Part of a small language model's weights.
Size: 21 layers, width 96, 2 heads of 32, MLP 768 ReLU, vocabulary 8192, 4.46M parameters.
Training: a variant of SOAP for these matrices, 146M tokens, 4459 steps.
Each number is 500 + 50 x the weight over its row's rms, rounded and kept within 0 to 999. Layers, rows and columns count from 0. Numbers have three digits each. The size before them is the row's rms in percent of the matrix's.

# down: layer 2 MLP down (transposed), 768x96, rms 0.0962, rows 257-436, columns 64-95
# up: layer 2 MLP up, 768x96, rms 0.0962, rows 258-437, columns 64-95
down257 109:544505423493521507555540533479556478513489487510454598563516378527442605511399514466444504421421
up258 084:518503530508563508442517468404442437497454496534506510525489586511477508436487496586484437466478
down258 075:583432594608461421485537534489459541497506475460490471544543603548478429555434527501523428534601
up259 093:518441552493511589472517456424518499548494528500495515524573476573448547432517463471480497501558
down259 075:455553498409562459508502581565454543597544536511596477543452485513498470472490460427519501515575
up260 107:457474560536522497446567517504528583490506447477433487523583550527443404468522353522615425471440
down260 077:443521464599531521530489530457511498467477505517479526560485463531533488489563538483526541471457
up261 113:538472441474507430474461433584384466536493430453513433453548504555571521493436437565473577492449
down261 103:531500512441543500513514425520366606528546437536451410434554590578394513431428426524517484480540
up262 094:462548407481513556590554603512540454535522563518493494524546418450503495493552502492440585420476
down262 093:514547447498605558533468565416447482548507509506485507580529621586471519530492492546505476511554
up263 106:560498400538517550410446503581540519461530391568547522398478498422548485491536473528502537491484
down263 130:518507465478507529557557557517536579525485559555468464456475465367480515479533542496440578504437
up264 079:426491521454534445471440531538534434414476534421483428527449456485494472478483455579592465560434
down264 066:507505439527504606478512510534500501397564534556496596563520548587452553495589484459563512592528
up265 104:473468464440456590410537485617461403536492595511449478556597596482524439602488554396478496524581
down265 101:578519455464519552503508414551533450495493522522529449494434477483470525569509476509446483498557
up266 050:530458469517567481543428422615559516482531492616445568513489479536572556514487537508473578550619
down266 053:484515503515463497546485484495489511531552550546537502541525629437464497423550529595553529534482
up267 080:460521556480501509476500512466388582541574503479582534460536492484593508460471490513403462505541
down267 070:514486537552552537437558418392539519571638495505572505562559572511568566476561452465565537492534
up268 102:486481511468600454422510469474472470518533487476510533437485552445580423570433462454483464507394
down268 104:411543446420407570546603476515420529505461506448469451480476466438534501490479506506472446459390
up269 075:480466507516643471547517502556521599479514487559562562486524569443471498488544442550573497516589
down269 073:469438438478460482420532404442489454449512475507422468431491502394487507452476434498469487525405
up270 096:517533552524458451423472536485489536527503532443489457492640453444503485557502493516433476521500
down270 075:521495530491602532535496512574504554388563490447493524504540470558463510560461555537500543503537
up271 111:394457434474510458463503527542582548475542401540511384504471486499469388514493500473560520491496
down271 090:461443468371474517450546529532452452452475472549558584485508446454502417467483472478465479485498
up272 110:504487520571571418445505477572524523505450486559598470473476449479475539483587521611533495474583
down272 124:568571516469495414452471471492472473521518463460524405452532525485547465541619511495505559512534
up273 100:464455506563440497539473501482526479494503531586487450420350478474423456560497479532384556528466
down273 096:490546452431527529458442550445586428440500464463537424423403528546561613486464465492518398543495
up274 106:636503538539548595565406499549545522453532503499509450499387464516564481476547442561519474461509
down274 082:346463613545495515424411539482489427448481440480503600475480479536514529477541500427470445599528
up275 106:545540500493511471476580454598526445557484529509450439426509463432592514486552540452531503393438
down275 106:501576474523527456534518461443442509449552490550425517472581458536463483482484524494430506443532
up276 109:516453390524575487471496555538513544481493493468526522487526468473509431482528469479460613455454
down276 110:491451552393537544490509553411369550487529416506593506521507444581494596508466465515481538451472
up277 106:504527441449512479534514472482448452487482499500468541511461527447532413553521454526496519484486
down277 119:432576455501552469507474506548526486533474524492507438477389542490590452624488541464522514462462
up278 112:604476496524459507451538468519547508486435450529515425487489558447556473433517519547538572566551
down278 103:556526555476590582534430542481441390534451459492411560507530497567442476488561556517512537526526
up279 095:420498542467553407486492501521530469459487506613504503524544517443515518480460489522516589479533
down279 098:466477474440478476474469519547537493477519465540527373505477447453550687549503460468508483483532
up280 098:522419553555506527521588417638475459503491496475429465524565524482528472535508407420573533494488
down280 085:391514536530491511533586505433510405485479515425455526494469525429487509474515412463471488452526
up281 100:536492517411541522405591503512490508503513503423552394511456542543491491592534442504546477455552
down281 082:561577521562525467453483464502511467557503498495491528509458504441534473616491507485522574605489
up282 103:537478524444559528430523575533500574627486574566553545520491587476416507570438500541602500413520
down282 116:524517510476544503449529486417456544477533570489575389591497567447484509371505555462539501434535
up283 112:439554468594453473568505540533457536501420518500567569477519477465487535484507557484498512490513
down283 119:523453478450584476527588567483533600511478363462471462540554422461520492548525449531556422562550
up284 120:471424611472401543521424515568558481430541502471510472565564472533416513549528438491569479572483
down284 116:517572538564530473496556625493498495481454453493520500541482548450496554629535557487553533460522
up285 099:580514621542545502500505509561507427478577517553458432487405477530547512567473422470537435575613
down285 081:463518453498499509618492437538519523535494565539534485513486486440404457512537479511530455517508
up286 109:444469532534545548494384464577566497454514515510512505478536482430549393485466452561465542510514
down286 099:484542485531530499534552527444635427614524558517547469430517407441565450536451426603514472495498
up287 093:519554479459571463542476525447382522440519478462537411414567478591446460481510434529467467547456
down287 093:510560550460541393485517544539548543474528552439538494443489452464612422414497461587444441534458
up288 091:416618536462452515502528545492545510455472514488525548544470465522553426484453541542413468560516
down288 095:436501575417492478539530467502576490456463448499475529531542526504573455462496542527503467432576
up289 100:511420412479373482534511501503519517535527471512459511507477468540444456486572523465509605455514
down289 102:437554444495510499621454608527585551643513462495445501481463490557498495567553499493485502533502
up290 078:464507492468446528582517459486549485478556487556429510439474558568599546473499482451425615533400
down290 059:395467456488426452431515601532479577553476467442477510517504466458476489424568488517573441470436
up291 108:550451508547482589582464554560422486508564485446495527456437442474579468480433429559456514421406
down291 133:477467455408502483556474554477454478485565500491387432571548548539444514448500437478555510513426
up292 096:506503463505451443491491497454558530551506423538583433440447442398468423474608576523453477566627
down292 088:542457549388504506602458434429568512432473488500521429512535505557528453538432494585496414527491
up293 084:510473495437536495491547458503534464414510521473520515511477467435430448498487535481414605478495
down293 071:451459486489483502546469439449499548420519431440412574512494394453502493511451467512513570578540
up294 085:526570469454534551581480491507559529557472528508477565524486497644481517493480520585471565495411
down294 097:476443448418489573487556544521535518455528461453478341453510523452561564441509470473488514534564
up295 099:477535474531482476445437523530506537560489419555444489457555466459447406462460501469527492391481
down295 103:529473495458571466493468545462410464508495492482518550540538417489536536568495510523556450562524
up296 101:480496514405521552563503504529488467501486552466637514505522488379492495557534540505504604432537
down296 119:460518542528487507499580610574456499507488528477550500568483491436448485521595590572555620417503
up297 108:518427567520576531485405551557481505484570518529486523520462634464532524526435478561491527481480
down297 109:510497544394457566484510590487482556514575479466590464554496582501442521452522355449480524611493
up298 097:528446430468544442462593523555537559477488554473529406469482471523445467517502491469481562478471
down298 109:569568490481529570445464575501531482450407437469464477517484491494451639578465459449464487457492
up299 097:401507463499488556436460440459463507434501612395500557483502545456588441511467434442511510481422
down299 105:561553534574466488428456449452492466493627608444417564442536570382504508501529558514494499538519
up300 116:493492509557486460527422367522425386516449560526503472447511453477543437504394424516476461462463
down300 111:432558489475536532533446417462464461523474509548595529451474335507587501462404552536474424501534
up301 113:498392487474432492490417463545530498534572513492525502514454491464524471544510492453521487586476
down301 115:597465579542443539558474462502497493483563486599429484440486525486570519458483536497474474508464
up302 099:445482552482434468562426454520524399455498457510478422498489486437468426486442409511497574508462
down302 094:500536515490452520447567527528528504535441506561556531467477488458446533489505473516597404515459
up303 084:472509396501577429535586540458455538446575433485451476533526465432547523540486519575582536494433
down303 076:514508435472468528485520533472491483564501490466520534508522488548502475570545495591464510511458
up304 097:456528455535444491536457461509466393487494428443546534425594547544538538594409486492515544539456
down304 092:504518469441495442616517474553548470482534528536494463408520539562491521653483366504471511488486
up305 104:506471486573527422492512501455494520529580475497517590525458464537492437541471483553445441484520
down305 136:473488554539500522530447505566491480423533544487553506446438437529570560502539431507413491447528
up306 105:567450548430516493452456511492530469447493401376450467535587506456473468508501538626561440480585
down306 106:431547555506521538485455552464452503411503481428496409446570571515410405524499538427514492594499
up307 087:529437492538440542578471492504594576498512554569452532413470557463479379446527469537500469491467
down307 074:533500535459581568493466460515514571511509506550514510514418531530471608510528504523497453556531
up308 095:513496399522527444481583539602454526494417493523460493510488518522533448457576514558448461502526
down308 105:465501515447545509474524421476543418480574540564458553560391543442461503573463526438552552486577
up309 147:458481509445442547590496524486542532496503404470435546527478559605614541517542545488493594527447
down309 165:515475512539492521582511473502558423508503512429479548519490434522562520468539489506477534483487
up310 084:565584497504465505565440542537429502527513452546518475547482481518476475548523530491498513541542
down310 064:561540480474479478550512469449455587506535524536447516545531474540483503426462527580513513556560
up311 098:524508506536478485519512474555573527537564563517449495501547446420622523447555434460495477457431
down311 099:458484470467475554610496460499670552518526510595536468556484489535475496556536531520492508528446
up312 082:544559589493422511523416471589438474427488534449476427519459461530488480596391504492457441595433
down312 080:575477501437463572449447460474503500505518530486514440586536529605520512487537434530430405512510
up313 106:584480514488557484508465532479505488483467519457520530582476481527495531501498479562444518605510
down313 127:506478553564444475535509451462533571588535490489562481439526531448551457486427606628457492386494
up314 105:498506562570525583456526479574540449496467534474485443525371514508476408558460445457476542516459
down314 098:465592547453507526529499505491418480510442556413456457523505501523431404545514502549522458494434
up315 097:472441500534599530510475521573510577415442527515507567403508489512509529454457466464485497525521
down315 127:558456460448550487542483463465492514510399533551503536475466486469466598577466382419604470518509
up316 087:533500519467476500551512527549473597562548421507435513456505505487575449440459584521616483349439
down316 067:464562535525534500548548548572484462510570522545534565491599477533472596509547562611508424566486
up317 103:467511544469536591550503512513494547523456575477510473456625498511452514454480361451437467336538
down317 094:515455557473547459605570456519453524528539448565467428473491456428571496500482491517516514465455
up318 104:584549555474539505450476563517540453503528596545512572482534490532514478485475501444415504390501
down318 133:395462395535501545504537532503552582592498471519526520436487523539443455504520537530581474488493
up319 103:410461547494595448482515553546560470587461442494473484500488487546472474446503571496446480515523
down319 102:480514539436441523539549522546491572558491551552471563495489524532493419528558542544487536500471
up320 094:467505515472625442515581570490543608450527429545418523562490491483437487507443479504500495534587
down320 072:484537476510506570535496449557515500564486461573412463482469530535532506465543553535516573542431
up321 110:312544518504522521547583514502546548505510504476461462548543480584482379429551571487391526436517
down321 141:584417508492516465495390446569505612498409516534480567447383393454482577532542442457577494480568
up322 099:516515464480433498512435481516501440492417488466468476495493493501520574425465539525566507534616
down322 107:612487547505513528530547441462448573544557502549521513445563456437506423466516470496495460432472
up323 089:541459463440476585557484351608541504470519520495543389499460500452528492487535509578579509479512
down323 062:482546451445496543483585584542445491494499486534480492445480495594511444522531514584515356510373
up324 066:487616576459526436557531486576490542479510535445544444485545464452447484527496582531556531546452
down324 060:572454503559468512540470495531565430534533495460512516507516477473520530509583398479561483505529
up325 101:498474519542553439576499498505531493437524458552486475554423436472552480573476570558504565572511
down325 099:544477513504459505412457469428411450468473492461475529588444472505485479597434510529427466472452
up326 104:537560403435524536590453469499501442531565534451492539461504532484499468536516507530447430528550
down326 115:436456536458560432477511550437507502464451499493506487468391519485608488600445414513450494524432
up327 086:461547505474518545561484485616556516486470475526621453482553490477528613532447603603517602510490
down327 070:520475592511413485452560406482493576547523547559501451500479471460474559420466477517535455454543
up328 112:447439519563563435496514493534479442563483554565528472506433559486490488565513459480484539503547
down328 113:450467489505486475473494492506484521426438471466524511381497556588480434478473533471518471508577
up329 106:508445518479605514468493495584501488500464451518512507416497559558521509515481553587546488587427
down329 117:430472540438534513506481503488533498534482512384532469496499490455574464450515451460544532541352
up330 108:505421562411499483471489492465504573525386461479465430427557495446453455404566512579550541479480
down330 107:469581451455466541510432541389561472446468544503500543600469516498512582436521451416420502516551
up331 081:450512523481531529490508438536456527477506517528452527493395452528587551475457430469448489526587
down331 075:368435383566440481482494462499511515453574529431486394448536515439484509565465467515495469486568
up332 097:503480521492411416464521441504493485541433524463442467480488492426644419483493542498430521571495
down332 104:452476505525547496484541491548521514424505503530487547483368513428487499496470503440565521485507
up333 107:501524538554436543532614567575515467520424522474454436504506477486578462400557519447456473472473
down333 108:434499533579475505488492541522409459489382570413504605521553540531540494441488455569487437487521
up334 084:534543519524486465544485510528508517428498514475385461530437450540421399553534382524457453576468
down334 068:452559437475469462491432410474573404457481531474516396471501510508593569473529475538507514481521
up335 079:528465484475351521484478498472506449483593515475481513448516477511564534478471486524443460478519
down335 084:542401458467487580479504497517544526496464516472476456542572531430409521440499490494594530542609
up336 106:468503492489542429457433436434521521450584484506440479526476489532460421576460532513530555495397
down336 105:638482517504440541533421506535452494555607461555485570451497523577489536481491560524456531491416
up337 087:501518653545420549452525454480523480468496495447456465417515515531526472481512537518432520483490
down337 069:547506497474460526485476554596548494482424507492456576424519509485465527486446460448472485536570
up338 096:472508533392498653521499637552514464573509527521478481468455483504510533495442468557478552555599
down338 110:514591511490549484533460492572474532508477503559498600503577443463514553556458404504450502631552
up339 103:556491515501497490593531550493498560398507338544394483430531519525620550518486433483537522583428
down339 089:526510492555465434394484585431518488474509499476442514496534520515489472453522466509446514528560
up340 085:420554409416447449507496518371501505554544528550502507491645518502512541533493466428404487590566
down340 065:529481468469484469666544519530444492481489459557555467477533514514509455500488498448545543438498
up341 125:489576451573575627525524520474427422459448572512505464509430514477568479507593539493548514440535
down341 126:456572563537503501599641567446414507518513434436524426458563567484498445458503558577501498507552
up342 117:501564357545416501510474571453442455486528460554527468511563613570568469512477547473543483487520
down342 104:510526503488591480420470513415485543488518546475609522450508494528418476412492450469449446427579
up343 098:569517433530510531557549494553554503572479469480517460500491466547513571553422539449601509508512
down343 066:559576445502536449510443578507462539433551515491459588573561576463495517514504464555451509510556
up344 097:452512512488543437430567447517619513468491476482542479503526598513365512435589516495514512464543
down344 112:469561521521546466531624475556550437447535539482528464435494500446451588492586446467522493461435
up345 107:482432521443554504385381445425436468582553404524528474545500554491422458438489533515535535447528
down345 118:531560443467558412484418521530531483561439492444531407473531503575516361483542528563505469407455
up346 070:464480556495448434481477470551480456639511545402541511459545431534467485430479408425539461575451
down346 076:511455554500466604432538496524489508536561576544485450567539472444520520447425490508521559457497
up347 095:518556433520567506565516468442449483511471558505383474375482519505509518516435463469424453536460
down347 107:473448488515487488541445552594498518499418473508540429455465441449582482622416396512433467555437
up348 096:490522463565567340512475493484481419433499522448508455502474485495521352470430487567462457443484
down348 110:469528444491490506542565390493441533549461477410467524520549519427487466449484423609450434500524
up349 102:508492532491560488508519487443439457504567533470443562538530516493440434427536463500433497579375
down349 102:510471463421517518465500640515425455536507484478422412470486479551530498488508519547515492488508
up350 094:427410425528499360520417475499432470521494557515515511498440549500497373404491491510549487473556
down350 114:639556438452468532490497508550551510474467496569503550544524484656436521483447457567345541500434
up351 096:465483399492543489506506515460588483493458469523467472551532606546418562514476460493563475508520
down351 077:519589535509496472546582494576553581408535495525524569457421485520494518538536444542585570524533
up352 099:547473506527465508573394551498497539520490551497583505484453454460578485592485499439511447501568
down352 086:440414529538557523488436474515396528434498427560542526477452477514471479499417575516541437594440
up353 090:498511517424548453537543521477438476334556444552447420477491527500517440431506504478585501461500
down353 080:538479476503445490493486468390510432558541472542384501469498513400503482527535455425511467548443
up354 105:544493527436557464473490482568581470443516614451533415547476458562413559503485452467483568513418
down354 110:546456488464524530505515516453550505483487595436511516538537488517414420388599407471510474470507
up355 099:549571501552511534494618477556573539493570586562507598458517458421494518467438475421525551445462
down355 094:486514458491491485517524485455567546478551512505447428516463570509591507534410473524529479554526
up356 109:505512582447537466471481430500520531507484489534535505430504600470461479491453473527463494491487
down356 105:565492568506496449564511504558495547474550502552430530442468446495525479532475504456569447507524
up357 090:536489479529390515535508537514568434558419550472472467485522428485596523417470621513498471460502
down357 085:455556559405505539438487562546484465516439476520553381493509570524506549549483593535527540469517
up358 116:484428526467498443440428503448536493607509560478490479534447600512479451576473523464480497519427
down358 136:475362489518494511491451500447489559619458510469540570565421471569517514447540480456578527439456
up359 080:569485602509448461590508476472524524498548536458509435521488429529488516495414369392467481371511
down359 071:451458432486460479438421512510479483516447430482441475469492529489450461502498544521421501472410
up360 090:492462445536462528540596544480520475561596528535404449499601479423487510420565433503497513534519
down360 094:530433541558524472491539490402512499510528611490465417532451543466515476501459499498481527512479
up361 108:521486512499469618509550513509524469505410441518515555549413531553555450530517482499546522467485
down361 116:481529440557529471592498550501522447593503444501546507492611482500520358446493518471468545470493
up362 100:542575417470448536467504500564575531472444492526427487434477554584577514492512573467502514550470
down362 101:460503495444498525474561502597524552499454618512453401507443474482478483527554519445456488446487
up363 098:506515449504470514485566479458523430458531445596448408491484524461506455490469562514517614529520
down363 089:425490450475545492420531398527456359480414517436488499511502459496555460469514557427506542499562
up364 098:478524423523394537503507483609487490429609486572522498430548548531499537497506558568492529525515
down364 101:516533506567497559455514472417460412564556467579448526508464582419582476541504560530624507553453
up365 106:475504486510572469498534527547527513535585524429551524487436464511484471541595442527559474554438
down365 080:500535518468513403455490491456434520456487577461486460517531441487512447462503450501441527484458
up366 114:577501462507519534453400481456404511587485534438485513486514592489539505560560467442540492537530
down366 119:461475442495556456442558478609537532449469474484491429512428525474568482518507500525449504543517
up367 105:425515429541537486461543487527414500511519528497507491603489484463617470586551468509520511520489
down367 112:557428561501558461500465480480516515526437448487419528521514590495436598502426515398518410486538
up368 094:381366543513499548499563559525571558528512452577463533438540539522491463453626523458472483485493
down368 086:424458460553498532443514469504507528449454456434502479502495504505515546520588445439457468544479
up369 109:559461467599452460526422497484438445546524536531455502586366440522401399471521523522554531443574
down369 117:535520447462559549593511494525490453500475480520553490441475524500553508499393458565522536549523
up370 103:524492538444492530560533469466500461494561555536407510503428399503497498574500529493480526393449
down370 122:482513408468455488532494419551502418391600447503405514457526508504474537504543496532551606465450
up371 091:490551493503554556530570505415475464517525495442489500527580495552556459452496470475595454407516
down371 087:501504409533496393483493576418527474465558547473511499601510474543556521523558521506427526479481
up372 101:478367525467456519559481465539567464539475491531550483606440477528523513549511526485497574514457
down372 096:486564527506446580438426536451567470475505472468415517500438547495512451505414449521505462532566
up373 094:522514476515543541461625449525528466525305436514541500502537578439605449529475575521449516477426
down373 086:491533567539530511542477595511376485434419417555460545488471485568518599520471372537548450463477
up374 107:433445581473495514464472472532467438530440524460583467551562486515430530516389427497407469435483
down374 090:525499551436507478540562454533440562524517589508605497481479487535496532493561462500548483543590
up375 061:384523451486457483515423577449447510560461591488543558543485531444417530539498521510506442434512
down375 061:551484473505518584509580537586603597545501413632541554570453509510510472474510559562620553475459
up376 093:500511475371569525526547487460497493445558417546496536485575553495461614496445446470457504566545
down376 078:504508522476467470405518463452469455447477517467475473609536490459434427486493571527435521463567
up377 115:563448503524533441472543438562417461416392443533485496431484476450574497497422598479437582497436
down377 119:462578571458502434460561560483351521519485462522579550461623465521491426514525541497447504477511
up378 130:482413458534522578526512408517544485370490489466451512565409449546504548499509515544470493568406
down378 145:586478373480468517548531491506517449541622534528416514493541485466511572539552495497534571533412
up379 089:499553454560441566451438461465543542476517442508472490560503547430538434538510583539592537471587
down379 085:539594518479469472576547431599409480595476573533517557527526518568525544480510535512536541455507
up380 102:500613514468486427389477444464431423579526581552497516467501498434438537421508530425435516554542
down380 114:553448459562555429514516460562488417422573480538518465528527436547472488504582439532556471511509
up381 085:598521524563399449634498476559521483493491436448494460439494453469520492487432528529503478609520
down381 072:468494480450497556453550465443465469539553424466469430564531542628432590542550511522530485486512
up382 095:429421456544495548394504506445583468431448569403590505465555566475529512493551445480620489489491
down382 075:506545502459522391445481601567436518609500518472530539418504446530526566451485530488450449430564
up383 106:521528456441510499558593521530541572408496494537444529547470517542431514522449530424536584503464
down383 113:400491409465535532509535465601578531401522557499516515521596521511487455585553416523546474557467
up384 097:406536496421524426447520505555475515576525440417534507504461503515556475587564531496568449593503
down384 086:447493505492490604475567490460539524456484541516496552582502449531505569520405505566396509419465
up385 100:415498608419490459606475474527487477451476435513523477498441492447448416392478541490501495457501
down385 104:492582514490473616515490468519572563548494454529430480534460428504510483439461490494524481412517
up386 098:417508504527506468507474492438554493453434417437504533443538540517558473420548469498478462540442
down386 098:441497523518451462553469483559611460480536489464468431546542510436582517471443501432490470488518
up387 108:502433491466491491508560435501463461534536569448517589469501627486605460562440413520451567442471
down387 113:488481468441500463494430496662470511559448518489490574446546534529507552603414508449412565605490
up388 093:472462463428543452438533486478401546485518502523534519462515508474429506474534582567428493479518
down388 092:570459468443532496507497540562527524478433542559475411624427639453466499541433494413505473451505
up389 113:497436531454514419415481403455566383592525584429520526582451478461605516540496587530511528460563
down389 114:563481521531492413428557541393435539646499555481595565450591539437534400437466504488532514548528
up390 090:418469489472585504476528550476388480492534587539488492535549508490411564457532391430528474485527
down390 092:521575434484460451521489510499507500475475571529603479551471508461559395529596569502528439556480
up391 090:500526516480472602517426468488500500578522512520366539455478534493485436535474492471493590565511
down391 111:522655458400527412554517541517478477462521548579501466445477550455530476467528561539522561506543
up392 096:507508505487471425487540471425592505522543597413534433503579508462489589498483542534450538572505
down392 094:456612470533516523505548490466506564477493564510472522503499404546500468543561542508462469474519
up393 121:501515537462527468511477417496445550489508419442485415452468448505470501488449557549428559409439
down393 107:465492504546479568368475574486463495448515437444468464474516465496468445565553498556400558505457
up394 092:437562454401447511517508528489512519489471429472440518436571535555522463468445490464462570509469
down394 084:466504513575494546465485489571576556448493486559488568535400467422519501494504482451471547468508
up395 092:497517464471448511509474538470414561519543367474491455496456467439496480470427568573448553499598
down395 084:513532496463547581562544455408527457448567484486433588501430535466531525477509480509495501514589
up396 102:546508503504416555564438472505515451556504546457467569419505489465560502441559389459557565514468
down396 115:384599531500481515492557487414538466520495508450513387521481457455568477512482467533485448550509
up397 104:450455523525419540495477528574528462464448485562498571530451408461561530542421428460532571523582
down397 110:477505474402453570424556516396539512492472534451452461450494551528510509534466507461570566530434
up398 104:566566491454536548479468503513434503460463586583549455517518466573476457458588531556483524402536
down398 120:515471556538571426455575538468453463589550423467472442547524433544505408519535525486496432503497
up399 102:555558479542532493467391533450500517475547560499562511480464443545583431574465494416395405507481
down399 123:562440571565552618535469493536454564443465461477451635482458552492569489489499457552452507538541
up400 108:497483455501482582465386548483516490478519515514495554538505514454482526592478509493536459529507
down400 096:498537596479537396457570474499479508579432582504531528508523520515530426463524578533472431471537
up401 086:436381503555499442495483480529505499483488455487529467591421495419517453516522384612555519419529
down401 071:508519449513442488371544505537498425520493493532535605479495581461549495521467573457525490494441
up402 090:566531618359527487478477469534506519542528535511478468468522497515434515526454492431478543566469
down402 079:550480527489643520510442489502517597412402513495496633535524489487491461433542398500458519449473
up403 092:526429466542425606457461464465492468456386449509474450566417497565553471528529579510597583519394
down403 086:463524503548513462569528503572560556537554489521446417502433453479538425493486542454472515510519
up404 094:453497483542440389571533540525522566473574482528482514501487535478502520513480542565402526498502
down404 081:418533541558550402583485522568528518465509520496412504477532451461495458448521447538462540463525
up405 072:461442462505401407498530402539513538549449417561410538502522555458538441427492480479527472556485
down405 061:497576412444525529438514501409402526498490481548467507503567534486523456421520526455479509441444
up406 102:452554470517496502553597524549571506433436519449455452501503452537483524544467542489505484651460
down406 093:574517456453495460506474448456561499456586514438439512528496509566509513438511536418584486471475
up407 134:478526453473495609449485557529561477525519581536656491473521641539464436507610547523482569444579
down407 160:522608436496441509467535514422512474600499534514495377469537573519435493484455493533415480394522
up408 099:483517536393439432572467520477393551483471476446547509523518477447519421501536552473554507557584
down408 075:531446495448496505484429506458554413524398473476432607571481523451561393537468533467411484555443
up409 129:474539519543546495515455474476456483623568492494526435493526456500608494518584478523510470356490
down409 130:497449469562520569497412501479487541525526491512528490471535469472572583529551492521497516517461
up410 109:444553528454563464598569414481592540433540475466565425547432523478480564433530524443450590465442
down410 089:515543562518506499508534454513528510380530508476582495482451518501423521480481486513462465495458
up411 099:544458536478594484516490452576597478512435430509482450495427504581461531479511420457483577532488
down411 100:521533506490520481603404582506523366515537544534432490535501547525516522460450430419538464545497
up412 102:569550460547499482462520446414488589523464549494473474489436512445443357448560608511432531538481
down412 124:503475531489522538479576430501564493498512493492548593519473593499429471528428489549452572556517
up413 118:518496434502468526500483467481452523430523605419543468513555465410507554439475504456483422515503
down413 116:452594501475498345525504501547547564479527530489520401501488407518540465492617519605476510464533
up414 101:459382495482499534486416473439522628521474465443631473496575556526496440417450537556555533524468
down414 089:549551465423471484478463469517604573536599476492502550482571503423563449522414531524472584440540
up415 108:542503487499429528501586480500433564535523406548459549452504568617577529457521533432575557426462
down415 113:557494442459421494500521583525585463571427535490537496559532395489505453482529497501459577454483
up416 084:548493482518420537487467503426537477468406452639514465542443514501471484628455538561537567421541
down416 084:407512584514416428576506498606470498423463447509522483475368532517413499514454477468446511504543
up417 096:457472438518456565493515456377558467432508469506459482488458529533501462430512568505530516428477
down417 084:448387509427466489412455525472560550522463487449441452484373591411538466459556548519498503553567
up418 090:512461439564475464513540509527512451430502406535421613523440453491465432557497564431541481541581
down418 077:581428509479452542442502455513447497475562461473480556469441480493515506449454411545482540449465
up419 106:486519473569490425557545498492460532484545482520515471454617605487430432507436505533464465551472
down419 090:552480526570523532518569519496543506497550510500500468501522461570496483501582541489493435445560
up420 092:544618475548437506546509383502532473515545425521453581514555633501619567490488534511483463488490
down420 092:380549395495457490550513426487534498488524492490539470477573538357482543520545516495598511408495
up421 097:485480506532480455549441518495457559447455534568456504546449446498481501512447613503438494427497
down421 108:589489506387536500462565584482486469489422520442497433488510494485486437525495576548489474357488
up422 107:609499519587506429422471417546505521541469563530512455506552596493484417512469562612481526432483
down422 109:484488380580515475542459525608434415494552487632436511455512600423487505428486515513513549503495
up423 102:475514557434454532537437469442515534464533478545585468563486392480443475561573459419511521454631
down423 089:465466434536453542522561573456505522439413503446465532531463444479430488577567506472484502519384
up424 101:477425554511532465479478537476566470552518511524521466416485443430497531501515517527468540518536
down424 095:564535558495465447487447563484618512514444489479428531502478583383589496513530599561548494538468
up425 101:429477489452558530449512443534489533504539440410438516634490445555463487491481502501577524465474
down425 111:519541608402471502464546430554484486559538480465533417533513478527521511498411524486487473519527
up426 114:428456471512511611501461498491491494511444418573475595521546543510544547516462562510522599472525
down426 096:584563565492458499432408509492512569428518492414532623554517448531527418484431496484525517568523
up427 097:538561489506572533514497491456466531445572455487466589426505432489449405466508451500404551491586
down427 109:428515534483504431400436409495502486527586439501572540549471567552523483502496565480475481544624
up428 102:464568419515530575483447431547467481472522387468480452506543427523533450522483457459470537459443
down428 109:461497549559540536478578501549449488464476444454501553542551588444507450542532588436478527555498
up429 086:518584534454574462510592565467458463515472515494616539490516529433547471540440504438378521500554
down429 087:492474572574510570549502415496516543542526470497382453484466482483420573597460494537482504514497
up430 108:512441510503413572495453483564468510387504458390513446608515415510508473624434459511534475552458
down430 090:528547562526482557502492574516549525453415489510563509547485444485434561561539523516468499494401
up431 108:442475494451476393505583504465528440501517481484436489589418467518489435482531434524456446556530
down431 110:460506538488490422489458542452465558545466473481529546466497477456564617487481572445403659543477
up432 089:550522557468520510513555421474499473532499499495478447511537494487560448452464548505471600446392
down432 082:471464584487552410480409454539551379544475529499538545432508483532512413525557492548577544460525
up433 115:526567539457480510529511539504475423497450498542495524537491517452428505434439493523479484441446
down433 125:438450474437524620445504455517454424393510501506600465541484562586483548419570569490502562467502
up434 110:448512456483616586484471546553471534419455431495538359506506487480571494483485509455459536442536
down434 121:519502576437481431538484475566423456488453517569472480500568384486489434407494535554515440569546
up435 109:501495500439466534474514548527516480494498418499428494589391421553465419562460526564503563469444
down435 101:476467477435492464492478451478521513530446443438499469467551485517510530459568459519532406573485
up436 105:432575426561549457469459512486468503455465488539483436553540473434568555475506553556504532419513
down436 089:475434617504475459507528399553530522514425431508472530475527439434500481450563466517506446479517
up437 079:509469548481489532557462489438494562535462505507445531468511506589429514558410466396548469548411